{"norm": "rmsnorm", "init_std_qkv": 0.0365, "init_std_o": 0.0, "beta1": 0.95, "lr_head": 0.00744, "warmup_steps": 293, "decay_fraction": 0.551, "batch_tokens": 16384}
Each number is 128 + 32 x the weight over its row's rms, rounded and kept within 0 to 255. Layers, rows and columns count from 0. The size above them is the row's rms in percent of the matrix's.

# layer 5 attention value, 256x128, rms 0.0719, rows 32-95, columns 96-127
size [105  96 103 108 124 107 114  90 103 101 103 105 104 106 103 107 110 122  82  95  99  94 104  99  92  98 122  98  96 114 101 108 108 103 138  96 117 128 112 123 117 117 131 110 119 104  95 113 115 121 119 108 141 127  97 119 112 115 122 128 114 111 106 109]
[[140 118 135  87 104  97  92 143 175 164 142 128 136 154  65 120 165 112 134 229 103 142 153  90 151 131 207 114 156 162  77 106]
 [121 154  95 152 130  79 199 140 109 137  61 132 140 108 140  99 166 116 118 123  87 103 124 104 124 114 109 135  54 149 171 155]
 [166 122 135 122 193 164 111  95 130 104 105 114 106 203 119 166 133 137 132 150 122 149 113 181 162 149  99 132 154  96  70 150]
 [120 151 172  65  47 120 126 146 119  75  95  76 154 131 154 130 120 108 127 144 161  90 164 124  77 154 119  64 201 147 134 121]
 [135 152 125 127  75 145  96 162  92  77 116 105 146 161 151 163 108 133 125 183 137 154 151 110 102  47 127 122 188 144  71 150]
 [118 157 117  85 149 173 126 125  84 105 149  88 155  96 190 139 116 122 126  73 143 122 100 163 122 132  68 102  70  68 187  99]
 [135 150 112 102  56 138 123 152 164 128 163 131 142 178  90 131 138 124 125 180 123 124 158 125 160 154 218  97 196 161  83 132]
 [126 173 190  99 103  79 106 190 166 105 109  95 135 106 174 122 164 122 109 149 166  73 150 105  92 142 143  65  93 192 115 127]
 [187 185 131  66 113 164 102 212 165  64 144 124 132 185 146 151 146 143 133 164 130 143 203 145 156 133 152  88 125  97  85 153]
 [ 93 140 135  84 133 123 128  62 125 143 154 134 120 110 109 126 189  94 127 156 126 140 104 141 166 156 131 127 112  99 170  70]
 [ 89 135 134 138  99  65 106 127  63 112 143 141 134  86 110  69 142 128 129 141 118  97 147 141 106 113 169 111  66 118 136 107]
 [123 152 118 128  86 104 151 122  98 136 190  82 141 165 138  95 144 110 118  64 143  97 151 162 171 207 121  92 140 129 169 126]
 [127 125 165 128 164 120 104 126 162 164  66 181 102 117 144 145  70 121 131 166 125 155 151 102 111  98 151 157  38 129 123 114]
 [ 82 173 169  77  66 109 111 172 100  85 116 110 139 126 135 157 166 120 138 144 148 108 147 134 102  71 136  83 122 157  97 150]
 [146 121  94 130 168 112 191  92 122 153 122 113 123 120  99 124 163 116 111  95 126  86  78 108 153 219  70 135 140  54 162 131]
 [170 127 148 118  94 154 109 179 163 113 104 120 135 168 133 182 113 135 125 217 132 132 144  92 104 112 105 137 228 165  89 162]
 [123 197 131  61 103 148  96 167 168  85  82 153 101 116 140 178 120 124 115 160 153 140 167 112 146 117 177  88 116 133  76 140]
 [108 183 147  80 162 123 119 142 145  99  58 145 108 129 134 154 143 134 125 136 116 147 126 126 131  65 148 173  66 130  92 131]
 [106 145 181  47  63 123  83 156 125  77 138 114 137 140 123 118 149 129 135 149 157 152 152 126 120  79 158  78 164 127  66 134]
 [127 118 133  88 171  59 149 111 131 151 101 179 137 112  94 122 155 134 119 212  95 170 132 106 134 119 165 108 131 114  66 137]
 [134 152 121  77 164 184  95 168 146  98  94 164 114 137 146 185 136 126 139 193 124 215 172 122 166  57 189 109 118 104  72 129]
 [141 143  91 125  67 171  93 130 150  76  90 163 121 174 147 151  75 124 126 142 127 168 138 146 178 113 172 119 208 155  96 146]
 [125 115 146 131 161 123  81 111 119  88  93 153 113 119 155 143 161 114 118 197 115 132 118 110 118  90  85 156 127 149 105  82]
 [150  95  83 190 212 138 147 100  73 140 142 140 118  92 163  78 135 145 127  88  91 132 108 124 121  81 114 176  27 124 180 120]
 [136  59 131 176 141 108 145  84  68 154 178  87 139  91 118  61 151 111 128  94 112  57 147 162  73 164 117 127  37  84 174 103]
 [ 61 187 120  84  85 104 193 110 108 135 132 138 126  93 104 122 176 128 136  48 130  55  99 186 147 149 132 102  97  75 158 140]
 [ 72  98 122 134 140 117  94 125 164 134  92 173 122 106 127 139 140 102 123 201 123 112 121  78 131  74 178 112 165 196 115 124]
 [ 90 120 106 167 158 162 151  93 126 119 145 142 100 113 162 109 127 125 136  10 137 129  94 160 203 134 108 154  75  80 218 114]
 [ 96  71 112 210 163 113 165  69  68 143 151 119 153  80 155  83  87 115 119  18 131 154 112 134 128 155 103 129 135 114 132 130]
 [130 106 131 129 106 189  66  96 150  99 118 125 144 167 105 109 113 138 129 144 146 112  57 174 100 154 119  69 141  98  82 146]
 [168  69 133 142 160 116 119  58 128 167 130 168 121 133 103 136 118 116 121 217  96 171 168  77 108 135 116 177 195 142 124  87]
 [ 95 161 154 127 106 120 138 106 141 131  94 143 121  72 137 128  90 106 126 129 149 144 113 123 118 148 137  95 164 148 148 106]
 [ 97 174 141  68 129 105 205 113 106 113  86 104  92 119 141 161 101 145 119  98 115 174 132 117 207 147 143 111 136 105 134  82]
 [168 111 182 100  95 122 136 128  75 140 123 141 183 161 113 102 140 135 130 142  73 107 143  98  60 122  83 160 166 151 162 140]
 [146 155 165  76 102  72 138  79 151 149 105  74 186 152  93 104 113 110 131 182 141  70  86 139 127 143  88  68 115 108  94  83]
 [146 132 163  77 197 100 147 149 117  65 137  81 145 151 117  87 125 102 130  95 112 147 156 111 177 120 110 152 116 171 203 133]
 [161  97 147  64  89  89 160  98 110 167  43 163 110 157 160 114 159 143 133 174  74 155 103  74 133 110 103 174 178  88 133 125]
 [ 65 103 113  60 113  85 110  91 153 163  62 127  99  88 165 127 118 116 134 145 111 154  73 112 218 148 126  97 147 134 175  93]
 [ 61 144 147 133  74 131 159 151 113 136 138  66 135 151  65 129 119 119 115 146 118 127 121 123  96 192 139  65  96 170 119 143]
 [175 172 107 120 196 123 153 178  90  85  98 183 138 170 127 140 124 139 116  70 119 167 165 107 155 129 134 135 115 137  74 135]
 [111 106 126 188 103 181 109 169 109 180 174 106 126  95 152 123 187 127 129 156 136 143 129 101  89 152 156 133  96 113 148 140]
 [139 117 187  76  55  84 153 119 127 193  74  93 115 164 122 146 145 124 127 184 116 147 106 128 110 119  88 111 145  88 107  90]
 [ 78 144  83 121 129  68 135 103 176  79 120 143 107  88 140 109  30 140 132 107 128 144 151 174 192 114 114 120 121 137 168 142]
 [131 100 144 141 100 171  88 104  75 192 137 185 135 125 123 140 153 106 140 162 133 138 141 112  64 129 103 238 155 117 117 105]
 [157 109 164  89 107  48 141 129 150 142 129 110 183 142 144  89 166 105 138 190 123 150 145 106 107 144  94 163 146  91 132 111]
 [139 139 114 141 117 109 135 210 143  86 137 132 165 107 171 112 184 157 112 124  92 153 155 128 133 132 152 163 151 153 162 136]
 [148 128 112 140 184 162  73 142 121 156 167 130 188  89 147  78 140 124 118 134 181 154 133 146  95 153 127  90 134 129  88 128]
 [108 132 100 120  93 131 162 164 130 133 149 170  95 106 172 105 177 137 125 112 168 126 156 131 149 167 181 181 175  84 106 124]
 [142 111 172  71 157 158 108  86  99 197 135 110 143 118 117  82 130  85 156 178 193 139 149 138 100 132 132 129 135  55 117  90]
 [168 109 122 157 173 155 125 148 142 124 156 112 125 105 132 158 176 115 130 132 170  83 131 136  57  93 153 124  63 137 121 144]
 [162 153  96 107 134  71 166 147 114 138  83 168 130 160 144 142 177 114 132 132 157 132 123 105 183 140 123 176 121  65  65  94]
 [109 144 108 118 111 111  72  95 142 191 160 140 147  93  98  91 124  62 145 165 169 139 140 107 114 136 146 122 121 105  95 117]
 [128 114 110 148 106 162 127 144 140 104 108 134 116 126 180 185 132 155 116  93  69 111  61  79 180 135 138 160 110 177 149 142]
 [220 110 147  79 189 157 164 114 141 122 130 103 136 141 172 121 129 167 124 107 122  67 122 177  66  78 132  79  97 110 123 152]
 [132 122 100 156 141 131 165 154 178 117 120 112  82 135 163 167 194 129 137 137 126 103  95 154 116  82 168 178 132  91 118 106]
 [ 96 123 167 121  85 147 144 129 108 188 107 170 115  98 104 157 117 119 138 145  87 162 109  70  77 156  99 127 119 160  99 121]
 [165 154 138 133 120 215  91 115 137 177 158 115 157 138 131  68 102 151 126 118 151 103 156 160 108 132 136  98  85  99 110 133]
 [ 88 141  85 188  82 162 119 155 140 120  91 145  93 121 162 142 176 166 127 100 143 165 138 106 156 146 166 123 103 102 107 125]
 [ 88 127 122 151  42  64 164 151 130 156  90 122  96 149 123 157 195 130 131 167 119 105 102 105 140 177 117 150 133  84  85  93]
 [209 159 190 106 164 111 196 157 119  92 134 126 163 191 140 117 169 161 108  87  95 110 131 152 109  91 141 115 119 110 115 113]
 [149 134 147 133 110 137 145 123  87  90 125 135 172 185 108 162 121 134 125 137  92  96 156 145 122 102 102 163 110 121 121 109]
 [145 119 156  48 196 142 165 118 171 133  95  71 107 125 155 132 135 136 137 125 163 118  82 133 160 107 152  36 106 111 113 105]
 [ 84 157 136 191  46 129 142 133 134 148 134 104  72 167  93 205 156 121 127 138 144 140 115 120 125 130 166 138 114 109  70 100]
 [ 88 160  88 188 125 140 114  87  88 132 118 147 141 110  83 143  93 142 126 156 138 113 120 175 158 149 121 140 115  86  92 118]]
# layer 5 attention output (transposed), 256x128, rms 0.0733, rows 32-95, columns 96-127
size [103  92 100 104 115 104 113  91  99  98  99 105 104  98  96  96 104 118  80  90  95  86 101  92  84  96 120  96  87 110  95 105 106 105 135 101 119 126 110 119 119 118 128 111 118 104  99 112 113 118 118 110 137 126 102 120 115 123 125 124 111 111 107 114]
[[136 128 137 158 119 159 189 129 116 105 178  72 124  74 184 144 108 121 116  71  75 110  86 153 149 161 120  67 179 129 156 182]
 [113 167 147 113 119  82  58 163 104 162 144 107 133  99 108 123  82  73 126 116 128 143 177 144 150 111 161 150 116  79  86 112]
 [117  99 161 165  78 177 169 150 137  90 150 123 173 147 132 163  90 172 128 124 142 116 117 111  69 105 145 102 110 192 149  89]
 [125 142 131 137 191 109 133 177 120 172 179 169  93 113 134 121 186 172 148  92  98 147  61 162 132 120 151 176 114 120 151 167]
 [ 94  90 157 102 125 165 183 170 174 186 194 153 105 152 119  66  79 155 130 101  92 122 100 138 136 133 140 157 134 136 197 135]
 [ 96 161 128 130 115  77 120 150 107 165 117 218 137 137  80 100 179 131 131 142 147 134  97 127 107 110 153 164 105 145 117 151]
 [111 101 135 126 158 128 185 135 130  75 157  90 134  97 203 176  87 169 168  92 117 124  71 133 146 144  67 104 159 153 157 148]
 [110 127  90  96 161 114 105 124  67 153 135 132  80 108 143 128 171 154 181 115 141 149 110 153 142 123 153 155 130  87 166 135]
 [ 83  78 151 169 135 114 156  73 143 154  95 153 119  89 114 137 114 175 110  97 116 106  18 134 129 119 140 148 158 178 204 127]
 [151 171  91 133 138  92  99 146  99 103 140 146 130 143 164 137 147 108  73  69 104 107 127 139 107 153 127 127 108 161  49 159]
 [169 105  86 104 112 152  85 119 135 144 108 136 138 124 159 149 120  44 127  57  99  99 142 141 145 123  93 149 196 118  94 168]
 [ 97 134 145  78 177 106 162 128 131  67 133 145 147 124 171 187 111 189 182 143 157 129  86 127  95 104 112 144 130 143 114 141]
 [165  97 152 159  93 147 109  83 102 158  93  92 141 114  83 113 161 113 119  91 124 122 153 135 166 124 121  91 161 113 136 121]
 [ 95 102 103 125 158 173  57 119 100 174 144 182 125 115 155  94 118 119 160  84  88 106  96 173 144 147 139 189 129 132 139 130]
 [123 173 132 124 116  92 103 165 109 104 129 137 130 128 128 128 140 131 132 167 137 167 147 131  66  79 191 150  26 136  80  98]
 [ 78 133 125 139 146 177 205  90 186 113 183 139  87 121 139 118  97 188 115 104 122 176  76 111 144 147 173 118  99 117 172 116]
 [108  88 160 134 107 155 143 167  78 184 166  95 132 151 127 102 130 150 156  71 110  98  81 164 146 124 122 143 144 155 212 128]
 [141  82 149 155  84 136  64 119 111 227 118 131 153 108  94  71 152  82 113  99 126 124 156 148 146 131 147 111 132 135 147 100]
 [ 86  82  96 127 150 177 106 109  89 166 149 175  99 126 148 122 123 124 154  73  43  88  69 142 120 140 107 172 142 147 106 131]
 [104 126  71 143  78 172 104 126  97 114 128  81 107 103 130 179  85  72 135  54  67  75 114  96 139 131 101 112 126 115  93 144]
 [ 84  97 135 186  87 139 148 133  75 201 146 126 118 139  89  64 112 128 121  71  48  64  80 128 124 134 123 151 130 146 150 140]
 [ 99 108 175 138 133 181 222  94 153 122 204  87 171 149 116 160  83 125 118  81 120 108  68  92 121 150 103  85 132 159 145 125]
 [174 151 136 113  80 125 175 191 121 210 161  95 121 146 111  90 120 105  76  90  85 119 128 143 168 142 169 110 130 113 143 174]
 [163 145 174 133  80  44 113 162 103 165  82 111 134 118  56 112 116 111  69 168 174 131 196 126 157 108 125 117 154 106 104 130]
 [172 120 100 131 110  83  61 172 147 105  56 180 148  95 138 123 132 131 151 153 161 143 185 141 131  59 138 159 185 124 105 166]
 [150 118  87 144 167 144  23 132 106 107  98 172 174 145 160 130 119  67 183 120 170 134 144 139 102 127 112 161 123 152  79  96]
 [175 152 120 112 122 143 151 179  61 172 186  59 119 131 160  86 124 110 106  97  99 132 154 152 194 164  93 135 121 100 116 159]
 [169 131 128 131 135  98 107 128  77 146  84 140 174 174  72 109 166 127 131 211 174 126 168 116  91 119  89 134 109 149  82  92]
 [133 122 115  88 145  90 111 142 131 114  80  93 122 169  85 146 146 168 138 208 167  91 204  69  86  98  99 138 106  86 123 142]
 [132 102 100 162 132 131 136 122 120 128 137 145 162 138 156 171 153 112  69 147 117 159 164 118 107 113  93 144 123 186 151  86]
 [147 200 137 149  93 147 197 150 181  88 184  71 118 127 120 148 111 129  62  84 101 120 100 130 159 158 132  75 131 126  92 173]
 [110 171 117  99 129 148 145 153 107  60 190 115 104 179 122 177 116 123 164  87 137 111 146 114 127 159 121 116  84 113 104 137]
 [100 150 159 182 105 100  73 108 125  83 105  89 165 152 122  90  79 174 144 107 152 107  90 155 184 117 150 174 114 121  92 146]
 [190 157 104 111  99 106 196 124  82 130 177 102 123 132 140 174 123  98 130 126 173 158 162 161 115 195 166 115  93 118 189  68]
 [109 121  86 138  99 124 134  85  73 121 129 134  94  99 102  63 109 174 124 172 151 140 151 113 149 151 104  93 113 115 126 118]
 [189  91 156 108 130 122 137 132 123 161 170 104  73 139 160 164  90 144 180 137 168  96 161 102  70 160 143 119 104 193 182 144]
 [139 183 104 140  83  83 164 116 132 105 146 106 179 140 102  78  90 125 143 103 128 145 151 157 210 171 158 178 118  84 167  49]
 [146  97 130 130  66 123 110 160 185 191 155 136 126 138 114  99  98 132 181 121 105 111 141  74 182 114 109 191 138 137 132 135]
 [123  87 151 101 116 139 141 155  55 152 124 162  95 182 113 186 149 128  92 140 150  84  94 119  83 118 105 121 136 174 100 156]
 [155 147 145 172 161 147 109 108 138 105 119  99 161 104 169 155  78 163 110 119 135 129 121 142 163 157 217 148  93 107 163 161]
 [143 104 102 110 144 148 149 178 129 129 113 209 122 146 130 190 204 121 136 146 145 112 130 115  91  72  77 153 152 132 130 102]
 [145 158 129 131  57  84 173 127  93 118 121 140 134 171  76  68 114 150  59 126 132 136  98 119 139 154 109 118 124 110 155  39]
 [114 139 176 118 122 116  91 133 159 139 174  63 119  96 122  92  95 102 158  63  96 133 126  95 136 134 128 112 130 178  77 201]
 [134 153  84 105  81 133 159 107 120 137 151 176 136 117  97 149 167  98 179 129 139 145 194 153 101 169 122 125 156  99 161  51]
 [174  99  86  68  83 127 226 168 106 142 141 153  96 134 113 119 162 121 115 127 138 133 169  95  83 170  87  96 104 152 169 114]
 [157 113 113 114 172 130 167 201 125 130 132 160 107 134 148 200 168 108  69  70 145  94 175 122  86 129 113  90 106 178 136 166]
 [152  74  85 129 122 185 171 132 122 135 108 184 107  75 185 180 173 136 153 156 118 148 111 117  59 135 130 114 140 119 126 131]
 [ 64 109  60 115 178 150 150 177 149  83  80 147 139 143  79  88 192 143  56  99  72  88 161 121 130  82  76 121 141 142  69 167]
 [149 100  70 105  75 143 156 110 151 146 108 116 137 126 138  90 143 132 175 224 134 156 131 134 125 116 116 151 150  94 134  80]
 [144 127 139 105 189 132 124 125 154 137  83 114 122 114 142 136 158 138  95 214 132 143 104 144  91  72  98 131 164 113 129 114]
 [107 149 111 147 164 148 137 120 115  69  89 140 141 113  97  55 153 191 106 125 112 115 180 122 152 134 109 157 131  88 118 129]
 [152 106 102 111  90 147 160 132 135 150 150 188 133  93 124 120 175 151 175 157 117 123 174  99  97 141 132 151 165  99 125  99]
 [138 146 164 180 134 108  89 112 138 151 148 189 146 115 118 125 107 126 153  89 160 101 148 105 153 125 135 157 117 138 172 144]
 [137 160 155 157 148  99 140  81 148 112 105  49 157 100 135  83  77 135 102 165 128 186  69 152 138 129 160 105 124 107 140  94]
 [ 95 156 114 132 203  99 109 109 166 110  96 119 126 158  87 100 145 140 119 129 116 140 135 149 164  95 100 151 149  92 117  60]
 [129 140 119 145  82 135 160  90  74 145 141 150 170 105 102 183 120 134 200 135 149 147 146 146 127 190 150 184 128  94 136 124]
 [176 132 112 187  84 154 127 110 135  98 114 140 134  89 122  97 145 187 102 142 120 131  70 111 126 117 151 111 128 132 117  70]
 [121 133 126 148 148 133  82 159 148  89  79 152 165 158  88 140 156 119 110  86  98 101  81 125 156  80 123 162 133 118  91 139]
 [ 64 139  95  91 162 133 147 167 102  86  82 152 103 168  54  93 181 119  78 106 113 118 170 126 156 111  60 137 141 112 102 139]
 [177 173 150 171 141 100 147  93 111  91 115 111 145 132 144 125  99 178  78 109 144 134 104 155 115 168 183  93 103 119 164  76]
 [188 143 140 133 137 146 120  95  75 117 130 141 141 124 128 125 113 123 120 130 176 132 153 159 179 162 177  91  75 104 172 139]
 [142 115 161 166 115 111 106  97 153 145  72  73 154 136 145  76  77 185 121 182 117 141  44 113 133  95 136 163 136 124 121 119]
 [ 44 132 141 100 162 118 114 115  91 105 109 168 157 182  71 138 159 110 139 133 120 118 132 121 155 119 103 167 162  82  79 121]
 [ 98 161 105 177 127 167  49 100  77  64 114 155 127  93 100  85 122 162 107 122 125 114 114 165 143  94 110 104 114 110  73 142]]
# layer 5 attention query, 256x128, rms 0.0986, rows 64-99, columns 96-127
size [172  61  74  72  72  84  86  74  89  59  85  82  84  85  96  76 114 118  87  82  84  88  76  89  67 121  90  90  87  77  95  81  96  85  78  82]
[[ 86  74 127 113  92 167  96 115  92 170 149 134 100 154 115 137  61 194  65 140 136 145 114 118  82 149  91 112 105 120  80 107]
 [129  50  62 154 166 180 129 123 116 138 183 129  65 138 136 127  91 201  85 209 154 129 145 122  90 151  57  96 116 120 113 114]
 [100  80  85  66  89 205 119  81  93  98 158 134  89 171 113 154 119 174  93 129 142 111 125 154 133 161  80 133  92 109  84  98]
 [175 219 151 177 160 118 164 138 160 133 101  88 178 120 168  88 137  78 146 132 110 105  90 149 102  85 146 142 144 110 123 152]
 [104 122  85 105 125 146 130 130 119  73 144  65  69 152 101  97 137 168 165 160 132 126 129 125 173 168 112 129 131 167 170 146]
 [ 45 122 128  91 149 127 120 130 105 123 119 194 144  70 127 147  93 126  66 150  83 141 106 116 108 109 155 131 124 165  71  80]
 [139 108 145 106 131 161  98  97 112 138 167 201 107 112 156 127 105 167  79 130 162 133 115  97 126 147  90 104 106 126  56  66]
 [ 63  98 106 115  66 128 109 109 111 153 119 183 162  94  88 162 108 137  96 134  83 177 138  75 121 148 151 158 114 161  83  91]
 [177 156 132 163 153  81 152 164 159 112 112  85 155 140 119 153 156  97 184 129 108 143 134 126 100  86 200 180 139 105 186 161]
 [ 98 154 145 134  98 116 140 145 131 184 106  75 152 136  80  40 142 105 122 140 129 114 125  95 101  83 159 126 154 121 150 160]
 [181 128 117  86 116 134 164 200 177 158 165 130 111  85 121 157 148 113 115 202 149 164 150 149  87 154 148 161 141  92 157  98]
 [126 150 148  67  95 120 159 114 123 174 107 123 101  91 126 144 117 116  78 133 165  72  97 168  87 128 107 123 130 166  88 106]
 [116 112  76  82 103  98 150 101 119 117 164 123 114 170 127 164 141 168 117 146 149 123  89 144 142 125  60 154 141 144 166 129]
 [115 113  46  39 116  92 155 111 133 150 128 134 112 167 105  91 174 151 107 202 110 137  86 119 113  97  78 179 170 168 133 137]
 [ 99 153 162 154 137 145 108 170 108  72 141 132 156 103  59 128 111  71 158  90  60 129 157 139 155 108 190 140  83 118 135  92]
 [ 99 126 112  76 120  72 130  85 130  95 117 165 142 102 116 196 132 104 156 168 107 139 138 180 140  85 160 152 118 105 139  84]
 [ 64 127 199 104  98 138  85  65  82 192 126 135 140  99  92 122  66 135  49 133 118 145 108 110  85 138 110 114  81 106 114  77]
 [ 74  79 171  91  97 165  90  98  81 175 135 175  75 115  85 151  79 148  82 144 134 122 116 126 110 159  86 101 122 119  85  65]
 [ 50 106 151  57 103 137  70 105  89 154 146 176  88 119  85 154  66 121  77 136 134 135 124 104 135 130  86  88 123 133  91  76]
 [179 143  78 180 167 103 166 139 159  75 100  92 166 127 133  59 153 118 180 138  74 129 106 142 146  92 168 177 148 109 142 161]
 [ 71  90 148  85 107 142  97  98 104 147 158 192  83 119 103 168 105 162  73 133 151 126 136  92 123 157  76  95 105 121  80  78]
 [171 128 139 139 147 155 112 138  90 151 181 163 158 163 125  48 116 157  69 159 105 158 102 102  87 144  97 117 140 143  57  83]
 [170 137 120 139 138 135 164  77 177 179  72  83  99 189  95  54 137 152 122 142 157 109  99 105 118 123  93 131 134  68 112 119]
 [112 117 142  99 139  74 116 105 157 161  91 101  63  96 190 124 178  93 134 116 177 142 127 144 133 107  32 137 111 148 175  94]
 [ 94 112 142 144 109 113 117 110 143  78 101 129 149  60 126 219 120  99 129 128 110 135 159 161  89 157 181 121  90 120 116  79]
 [143 136 134 159 145 117 136 158 131  84 137 123 157 154 113 130 122  81 202 128  75 136 180 144 127 119 210 186 130 124 172 146]
 [158 105 188 157 154 112  61 111 129 187 156 122 109 130 137 112 136 114 125 103 189 154 112  92  95 121 120  49 112 176 165 125]
 [ 98 140 136 152 161 143  88 129 112  90 102 108 168 132 110  92  49 101 154 123  29  66 175 145 138  86 172 122  87 145 129 146]
 [113  97 106 158  47 171  88 120 102 184 188  74 116 140  94  98  76 170  92 110 168 165 137 108 104 140 137  83 150 135 117 157]
 [184 171 142  88 143 117 146 210 180 132 185 125 105 105 134 123 117 110 132 109 141  87 129 115 100 160 104 137 146  84 146 157]
 [135 163 139  99 117 134 153 212 166  65 125 181 143 132 120 149 158  83 160 146  95  91  96 187 148 114 130 149 135 150 177 112]
 [136 134 167 149 130 108 130 126 154 114 136 108 129 136 167 185  80 180 136 121 118 158 152 127 110 182 177 104 143 118 116 170]
 [121 107 125 101  69  56 123 159 122 181 114  61 158 206 100  71 164 116 138 119  92 115 164  93 157 150 128 162 128 139 162 159]
 [153 104 162 154 147 155 177 186 133 130 163 108 122  90 106 101 133 118 115  98 155 103 115 174 125 157 140 127 135 116 121 127]
 [ 95 166 191 112 150 102 107 181 152 178  76 142 126 173  80 142 164 151 102 127 135 146 131  78 127 139 146 118 112 180 152 162]
 [163 115 176 140  79 112 152 160 159 132 200  77 117 107 121 141 159  95 120 129 160 153 151 163  54 153 111 122 142  93 101 139]]
# layer 5 attention key, 256x128, rms 0.0943, rows 64-99, columns 96-127
size [ 96  72  74  82  76  84  73  74  48 133  84 104  77  83  91  82 161 100  87  78  86  85 106  97 119  69  94  73  95  76  98  84  77  90  85  88]
[[160 172 165 115 133 120 116 163 128  94 129 115 170 107 131 143 209 111 131 117  95 138 106 146  98 100 130 134 155 175 144 113]
 [151 105 135 123 164 135  72 143 152 144 123  85 172 156 129 112 120  79 154  97  85 149 128 129 104 107 126 160 124 174 103 187]
 [108 121 122 110 170 110  65 125 154 146 112 158 123 135 175  98 162 168  93  96 114 174 138  60 108 125  79 104 185 115 111 136]
 [163 150 104 131 110 137 123 168 152 125  95  87 146 112  95 166 141  89 198  94  81 143 153 121 177 118 135 144 127 173 123 177]
 [141 137 157 133 105 129 150  98 124 151 196 184 104 151 155  26 125 131 126 137 179 120 160 121 109 118 131 144 127 135 187 111]
 [113 131 123 105 107 154 107 120 119 135 109 159 129  90 120 170  85 167  27  77 126 162 127 154 123 146  82 173 105 106  91 126]
 [106 134  86  95  96 122 166 102 114 121 112 116 105 141 143 203  69 162  35 163 148 147 132 132 128 157 107 131 120 123 109 130]
 [ 78 119 127  91 150 109  95 135  87 146 135 143 136  92 126 162  82 132  87  88 140 173 151 180  93 105  60 154  49 149 103 135]
 [130 140 124 101 146 127  94 162 130 135 122 108 131 121  97  73 135  93 219  98 100 119 128 104 161 116 103 131 118 114 151 138]
 [160 155 174 119 178 122 123 134 149 128 110 146 139 115 121  93 160  41 239 101 103 118 134 135 138 121 166 136 149 145 158 132]
 [ 90  95  97  99 197  69 100 110 152 100  86  99 152 194 168 148 141 122 104 143 161 128 112  83 126 118 114 107 152  79 189 223]
 [144 157 140 163 168 100 118 144 150 100  69 109 182 126 146 137 157 111 200 133  95 134 126 135 165 109 135 160 150 171 142 187]
 [116 132 176 165 125 112 162 129 136  90 117 109 168 132 154  52 191  84 177 134 124  88 149 124 133 159 144 136 152 127 180 153]
 [ 95 119 186 116 172  79 102  96  92 111  87 174 136 138 164  66 132 101 183  94 158 133 145 109 103  92 105 123 126 126 129 167]
 [116  84 107 143 109 146 127  95 125 152 154 148 104 152 175 183  85 163  47 100 105 152 149 126 110 151 143 142 115  78  82  66]
 [117  83 107 132 132 142 118 120 181 127 151 118  98 125 163 114 166 156 120  84 119 143 144 152 121 191  70 104 119  98 134 122]
 [100  92 100 102  87 138 114  87 100 140 141 160 113 133 154 164  93 195   0  99 144 182 110 123 107 119 114 122 117 105 107  98]
 [110 116  88  83 110 122 137  99 109 132 141 147 114 131 177 180  75 193  19 131 118 176 101 117  76 110 122 123 136  93 103 111]
 [114 131 110 125 117 112 151  89 102 142 103 138  94 121 181 173  96 196  22 121 149 150 106 121 111 133 103 126 128  94 110 104]
 [142 113 149 122 162 158  68 153 149 156 136 117 165 127  93  67 149  90 206  94 103 107 151 115 138 117 126 133 124 149 118 137]
 [107 129 116 120  97 121 145 131 119 135 121 158  97 119 162 163  92 187  23 128 171 147 116 134  99 149 112 138 104  78 129 116]
 [114 102 133 112 144 129  79 113  47 134  83 111 165 176  89 184  85  91 104 154 100 118 159 105 145 105 149 120  85 159  75 147]
 [132 110 156 130 162 110 124 112 128 111 176 168 128 136 148 147 191  71 175  90 131 131 134 155 131  95 155 125 158 132 165 159]
 [174  92 117 120 148 152 133  93 213 159 162  95 131 141 152  81 144  90 200 133 123  97 119 109 131 193 136 134 120 154 103 142]
 [119  93  93 126 113 114 103  82 115 125 146 139  88 135 158 191  99 209  33 137 137 150 115 138 114 118  83 142 107 130  95 104]
 [ 93 115 104 107  85 126 102 149 103 151 145 137 103 152 152 144  81 164  65  72 149 118 154 100 124 139  92  82 105  54 122  89]
 [168 172 125 117 104 166 193 117  74 110 139 116 130 119  84 157 110 102 147 164 119 109 114 131 153 144 139 111 120 175 121 136]
 [174 121 110  87 120 181  82 171 152 160 110 146 109 177 134 155  72 164  89  87 108 140 124 106 153 130 149 142 104 100 101  77]
 [143 149 185 108 160 126 180 142 118 105 129 142 113 112 139 145 200  59 211 136 132  60 110 156 127 124 188  87 153 163 164 110]
 [121 111 109 170 134 104 152 150 135 127  59  88 178 141 101 108  87 125 101 175 124 140 111  73 147  88 130 180  99 116 215 177]
 [133 108 105 143 101 143 135  75  97 134  88  83 125 156 158 171  89 174  20 121 139 136 141  70 135 125 150 148 133  64 105 136]
 [ 82 118 114 196 104 133 139 158 136 122 154  89 148 146  84 102 189 118 131 179 132  61 141 182 170 138  94 144 115 171 140 149]
 [153 120 121 175 174 135  99  88  96 121 107 173 133 163 141 118  75 115 145 132 131 100 148  90 144 149 124 120 184  77  69 110]
 [112 145 118 169 161 151 136  75 101 122 172 171 113  67 133  96  87 128 125 158 156 150 150 158  92  99 182  83 125  90  99  72]
 [120 182  85 133 124 117 156 155 136  84 128 191 166 160 131 139 199 194 140 152 124 123 102 139 156 156 134 103  98 154 174 150]
 [ 74  91  30 155 128 134  52 122 125 151  89 187 118 159 130 171  99 136 134 155 107 123 172  69 192  90 157 151  95 130 111 140]]